Each number is 200 + 40 x the weight over the matrix's rms, rounded and kept within 0 to 999. Layers, rows and columns count from 0.

# layer 5 MLP up, 512x160, rms 0.0714, rows 327-346, columns 0-159
212,220,241,205,235,203,196,215,226,219,220,204,201,185,113,196,130,181,289,180,222,217,191,244,225,210,225,166,116,223,239,161,179,150,189,165,202,179,215,177,209,217,174,167,171,160,159,184,188,227,219,221,183,113,242,241,192,156,144,213,210,212,199,241,211,234,229,211,180,189,236,190,176,156,202,267,176,155,217,175,210,235,247,149,264,176,174,124,174,219,157,212,188,210,206,205,181,160,167,63,196,169,288,227,188,273,186,287,251,206,164,296,211,181,204,210,157,136,235,174,187,255,242,199,161,133,173,206,220,204,173,185,206,203,233,184,262,139,202,192,278,184,203,92,214,147,191,261,152,135,212,208,173,185,202,196,211,151,94,183
225,113,233,140,149,233,159,141,199,259,265,251,211,165,231,127,154,202,205,234,278,206,200,174,212,183,170,256,187,169,196,222,261,144,149,241,254,143,171,178,147,164,189,214,246,233,141,275,159,181,123,161,202,219,162,209,240,189,202,247,235,175,160,172,238,196,202,284,218,184,310,220,256,213,237,132,110,226,178,261,159,194,241,210,226,213,192,107,204,243,196,160,248,197,125,218,150,143,238,194,210,247,195,207,170,243,226,192,231,166,142,172,164,194,216,166,161,235,270,176,194,198,264,191,205,217,213,210,183,243,229,211,144,222,217,199,260,184,126,148,216,217,192,212,193,207,57,141,205,112,137,238,161,207,182,177,210,199,169,190
183,178,205,196,182,157,158,144,181,181,200,245,145,222,212,188,59,224,204,202,240,218,207,144,160,222,218,139,188,218,221,226,217,175,208,195,259,239,245,147,174,245,206,211,207,240,246,206,220,150,259,186,181,169,264,218,170,138,187,182,182,190,218,227,205,305,188,203,204,228,245,151,204,203,259,210,108,164,233,116,136,196,301,201,168,150,200,206,222,223,175,162,233,209,172,209,154,268,150,243,176,205,215,189,210,159,206,257,197,212,218,248,158,252,178,190,193,191,198,230,227,178,215,166,174,185,198,163,189,202,201,181,182,232,237,196,192,149,244,178,243,147,100,225,169,209,200,188,207,242,234,194,179,176,206,222,137,199,177,231
167,199,233,213,221,125,192,147,199,212,192,171,251,199,126,227,249,183,209,180,207,214,246,194,218,159,192,187,216,151,219,245,242,287,180,143,279,250,183,272,174,254,194,187,185,131,131,160,162,230,161,158,242,199,125,263,195,214,236,200,176,230,252,246,174,293,181,262,188,222,212,201,230,159,257,154,134,133,148,243,171,198,206,238,167,201,213,184,230,187,199,197,188,194,167,153,139,242,240,163,269,201,200,218,129,200,200,218,149,137,128,227,127,179,244,186,221,177,232,230,232,203,241,238,273,239,314,164,195,227,199,256,316,180,192,240,185,308,154,146,165,221,249,178,195,236,229,250,177,184,195,183,236,149,144,164,180,182,161,227
140,219,212,196,238,136,244,202,167,147,91,189,196,208,161,258,171,177,203,187,143,211,216,170,232,149,138,242,162,158,213,190,126,255,90,241,252,160,131,182,264,204,255,167,199,204,239,178,138,160,147,238,108,211,233,151,145,241,203,181,289,218,232,233,216,235,186,172,222,273,269,214,209,308,220,193,169,236,161,245,165,211,196,228,168,188,199,232,198,230,174,174,247,239,243,228,295,279,159,258,188,179,207,266,216,166,156,239,210,206,214,225,196,138,137,246,221,182,250,241,213,139,143,110,228,194,181,192,238,250,146,221,152,204,263,193,181,181,260,181,319,193,183,168,193,173,181,199,183,228,195,207,115,190,174,200,173,211,227,171
201,204,275,210,198,189,149,172,180,182,257,210,246,202,257,237,192,236,208,156,213,205,296,201,183,225,182,225,226,243,230,241,124,210,100,227,112,151,219,169,195,208,224,136,176,233,215,148,192,211,161,197,239,172,223,148,226,196,196,185,190,165,187,205,197,269,233,231,111,181,203,185,260,258,240,256,207,191,126,189,259,192,197,212,207,150,213,263,137,273,146,146,138,144,264,208,246,191,231,232,164,101,237,228,152,122,176,199,194,202,235,173,224,156,222,206,115,239,205,136,169,115,260,165,226,167,161,210,211,190,216,204,181,304,235,168,221,184,254,230,276,179,192,219,228,242,217,228,224,146,195,195,187,181,210,251,172,176,173,174
191,252,255,138,156,121,134,139,191,121,207,105,192,171,179,181,92,264,216,191,253,215,176,171,235,73,174,144,180,235,263,258,198,282,202,218,239,211,220,175,214,193,220,209,172,178,234,165,181,221,192,177,116,142,210,192,214,214,199,217,220,212,253,222,214,223,192,211,221,216,288,188,121,234,124,217,263,95,212,184,228,248,238,194,266,188,284,230,184,238,108,162,253,210,192,160,200,201,113,186,269,210,255,233,191,185,168,155,140,155,219,241,194,164,194,222,224,186,206,292,262,202,174,201,258,292,212,188,303,178,174,242,113,206,198,206,242,137,157,161,188,143,193,206,265,174,122,178,159,197,140,188,169,251,267,185,178,210,217,201
221,110,192,149,106,263,145,249,244,163,198,176,189,211,193,243,201,184,174,160,238,211,153,189,157,155,246,188,244,227,156,166,153,225,184,231,177,291,205,119,117,249,236,186,295,202,185,181,183,147,202,244,208,165,153,158,180,225,235,150,298,199,284,164,234,247,171,205,228,197,209,172,255,208,203,301,237,208,125,243,117,110,220,200,138,199,203,207,102,223,149,166,108,222,243,195,268,277,141,160,232,205,223,244,242,166,214,184,215,204,154,216,208,213,205,235,201,198,222,109,192,180,162,176,303,189,270,233,246,218,192,198,206,247,215,203,222,147,204,177,148,153,248,177,204,151,130,165,209,222,155,282,200,154,187,201,150,149,176,210
163,207,178,175,187,234,200,188,237,175,146,225,229,175,236,141,134,255,244,211,258,142,159,189,240,210,301,176,225,197,170,226,186,254,201,155,199,209,225,133,144,204,178,106,221,179,95,212,236,240,101,209,192,155,176,214,164,137,176,181,122,183,167,237,250,235,218,276,192,198,209,153,269,208,171,120,269,178,162,324,192,216,192,111,251,186,226,159,201,203,120,167,260,165,175,127,211,267,183,90,144,190,293,197,292,244,166,205,173,239,208,241,190,196,203,233,229,155,225,200,238,143,241,158,158,235,206,209,250,188,212,113,229,237,261,190,250,177,259,232,211,237,139,172,178,181,204,217,185,214,212,230,179,178,206,248,110,226,204,227
264,170,184,138,234,209,122,139,225,241,233,150,195,198,212,205,203,193,221,179,249,192,188,221,127,202,136,202,246,141,174,254,215,220,194,126,203,199,186,152,230,170,209,145,194,208,274,162,191,87,232,195,157,172,274,162,180,237,221,182,259,219,177,195,231,212,207,181,179,220,262,215,207,140,212,207,217,240,143,263,107,216,183,194,173,171,269,196,237,213,225,165,181,202,281,138,280,250,184,168,201,236,186,214,176,258,135,246,204,149,165,195,233,203,186,188,233,208,194,146,198,173,233,198,191,302,203,246,206,127,173,193,140,221,234,168,250,243,227,179,231,136,163,250,223,203,174,172,166,84,116,244,139,175,141,200,219,256,219,275
217,249,160,161,177,186,174,196,191,208,168,144,230,187,260,193,133,169,175,180,125,218,206,197,172,135,204,184,227,167,147,254,163,250,245,269,166,203,232,205,194,189,177,302,214,218,205,193,193,176,207,171,171,240,112,204,191,225,237,242,161,256,182,181,198,196,201,170,191,237,244,215,134,256,217,201,158,161,176,180,173,191,209,216,183,201,221,255,218,191,302,213,237,186,256,226,220,165,195,192,221,162,234,195,222,240,210,240,173,126,287,241,169,173,177,213,206,199,191,199,208,124,215,270,284,225,212,167,236,220,221,184,154,186,253,201,219,195,237,186,203,221,240,211,207,153,170,175,170,200,166,233,172,170,251,186,215,197,156,212
163,198,179,239,221,226,168,201,152,240,182,189,181,236,252,170,177,190,176,165,252,213,225,209,242,232,222,235,207,208,189,164,192,271,170,149,182,169,240,242,190,161,294,198,251,162,119,166,208,148,185,110,232,252,227,212,177,199,259,147,163,240,167,205,195,228,196,222,197,201,212,199,255,220,141,180,232,207,165,286,138,168,197,260,225,206,246,198,296,215,217,184,219,201,176,212,229,259,227,201,217,188,254,187,188,252,230,147,185,206,165,234,139,202,206,180,169,224,193,221,173,157,170,190,167,247,244,200,179,175,192,226,247,217,178,175,166,309,261,154,166,188,185,188,153,165,258,153,189,189,153,206,229,205,145,231,184,155,257,257
202,151,153,186,227,259,182,234,232,177,197,197,145,263,204,196,202,188,189,160,240,255,155,244,196,125,153,212,232,228,220,240,243,200,142,147,210,211,209,200,162,190,257,277,213,229,190,157,211,219,164,219,240,221,253,169,178,230,292,164,162,220,183,231,201,228,165,166,203,209,278,244,186,232,175,226,168,203,209,200,119,151,184,245,218,206,188,117,161,241,254,229,164,206,220,182,188,211,191,236,276,255,175,160,210,135,218,225,188,233,249,173,158,230,205,192,90,269,200,229,179,190,157,209,174,224,193,223,173,244,196,190,207,167,179,189,150,204,282,195,191,185,164,171,143,220,202,216,303,186,141,213,202,215,162,178,195,203,215,248
238,186,286,203,224,246,205,158,134,252,192,173,123,244,198,148,187,241,220,232,171,153,184,146,218,193,267,146,160,215,171,231,208,206,166,102,265,141,147,244,185,223,178,166,238,142,207,189,165,232,223,207,230,164,177,135,213,192,147,235,188,216,223,254,223,297,216,259,220,168,159,82,150,165,155,231,193,117,183,208,173,203,248,153,206,236,280,145,160,273,108,253,225,227,179,170,174,169,244,202,207,174,257,172,236,209,233,251,213,146,146,185,258,145,227,235,206,200,211,180,217,213,179,220,202,197,181,192,241,176,157,197,128,182,168,113,200,131,180,207,176,169,237,108,216,176,207,270,234,176,156,196,228,183,219,296,180,161,187,140
266,206,183,116,179,182,182,133,228,156,283,154,251,288,263,133,207,230,229,186,168,106,249,184,244,108,189,172,208,224,223,291,166,126,224,292,196,165,199,196,114,188,167,201,216,216,157,202,176,178,160,198,198,183,145,134,155,217,166,202,265,197,151,204,252,190,234,261,219,136,180,187,165,186,241,223,170,138,173,205,251,203,195,136,198,175,223,208,170,187,221,92,244,150,140,218,184,233,270,226,160,133,166,203,217,171,202,222,169,192,181,218,175,209,203,172,213,180,247,228,207,246,215,248,209,229,184,155,148,180,197,110,164,234,277,180,248,170,177,188,204,165,174,215,226,176,165,186,167,154,248,232,242,157,215,302,166,302,253,206
279,148,254,214,184,202,194,215,228,214,239,172,230,215,198,132,233,240,190,208,244,203,240,222,131,178,294,187,202,225,271,189,194,266,214,175,174,192,202,256,207,192,209,140,152,127,234,177,231,199,212,167,223,177,248,145,169,210,194,233,223,202,270,220,198,204,195,253,171,230,193,169,264,252,267,181,202,172,167,157,176,145,197,188,230,208,214,189,164,207,226,130,177,215,238,213,212,207,200,190,322,138,160,173,146,192,258,186,185,182,200,202,248,196,229,288,175,185,131,222,214,229,214,243,165,221,253,240,237,180,224,215,187,237,267,131,255,188,229,165,236,170,229,79,191,199,246,192,133,237,180,235,157,176,208,208,176,271,116,211
248,239,199,212,255,173,205,173,214,206,168,143,252,179,186,222,206,236,220,133,192,156,255,266,180,208,279,259,239,178,245,289,151,225,120,203,159,183,208,166,228,255,253,160,183,154,146,130,171,162,238,145,182,208,243,181,127,236,123,187,138,221,158,229,172,201,239,185,201,177,139,211,154,156,181,229,123,173,215,252,251,115,217,125,193,155,184,234,160,238,174,226,204,221,246,203,181,231,217,207,296,178,225,191,208,198,172,240,210,163,236,207,225,127,193,221,184,257,251,262,199,106,294,125,186,183,174,220,242,213,236,180,180,187,156,197,199,215,138,120,266,244,176,197,194,259,204,191,204,151,210,203,139,164,239,257,145,179,202,198
173,237,251,225,157,210,170,223,190,190,200,191,168,206,161,122,231,198,174,153,173,261,210,216,222,220,233,226,240,163,214,198,172,241,206,188,138,188,254,214,296,217,262,155,162,157,191,243,168,250,201,172,218,215,246,179,230,190,140,201,195,207,209,242,182,217,149,234,231,180,202,118,213,239,172,176,239,201,147,174,229,165,199,180,229,162,190,279,138,239,182,190,191,149,220,223,228,223,257,210,219,190,208,250,281,196,153,291,147,166,209,176,191,197,118,223,110,175,153,210,265,178,245,217,254,173,236,124,303,216,187,206,186,270,258,144,247,205,133,189,230,236,227,207,256,107,226,139,276,162,183,201,222,265,194,178,139,198,156,165
225,205,293,269,198,149,165,140,177,248,222,162,273,209,154,224,215,225,244,207,168,213,159,248,235,165,191,210,156,161,206,252,190,193,178,234,166,152,110,218,156,177,262,210,213,181,121,159,173,175,277,232,164,204,177,150,219,225,226,218,215,253,209,264,162,208,244,170,136,204,217,204,251,208,197,200,236,98,117,281,225,211,282,145,140,245,230,221,227,242,219,216,179,244,217,238,123,233,189,151,256,196,237,222,231,196,211,203,221,209,210,184,191,186,185,189,163,217,236,174,267,242,208,253,194,230,267,200,139,137,98,149,192,215,148,242,274,234,204,215,190,192,137,116,116,219,248,213,217,143,168,218,180,161,181,269,103,141,145,194
245,193,268,216,223,232,182,183,186,221,165,175,188,230,141,118,141,261,175,229,216,225,180,219,98,147,172,252,193,189,219,268,245,206,96,195,253,214,164,243,159,207,212,173,190,223,248,195,205,229,137,152,226,136,225,96,195,174,193,215,169,223,212,199,225,300,193,250,268,224,228,184,192,114,229,220,246,260,208,217,188,236,299,213,266,224,214,164,178,213,118,188,132,181,261,191,194,156,231,228,232,175,122,171,201,188,217,214,175,144,231,235,196,198,201,207,163,245,189,248,253,181,168,161,142,185,215,243,237,232,220,276,208,211,203,198,192,136,220,163,144,226,196,171,145,136,182,177,223,231,185,215,201,212,155,186,156,189,291,203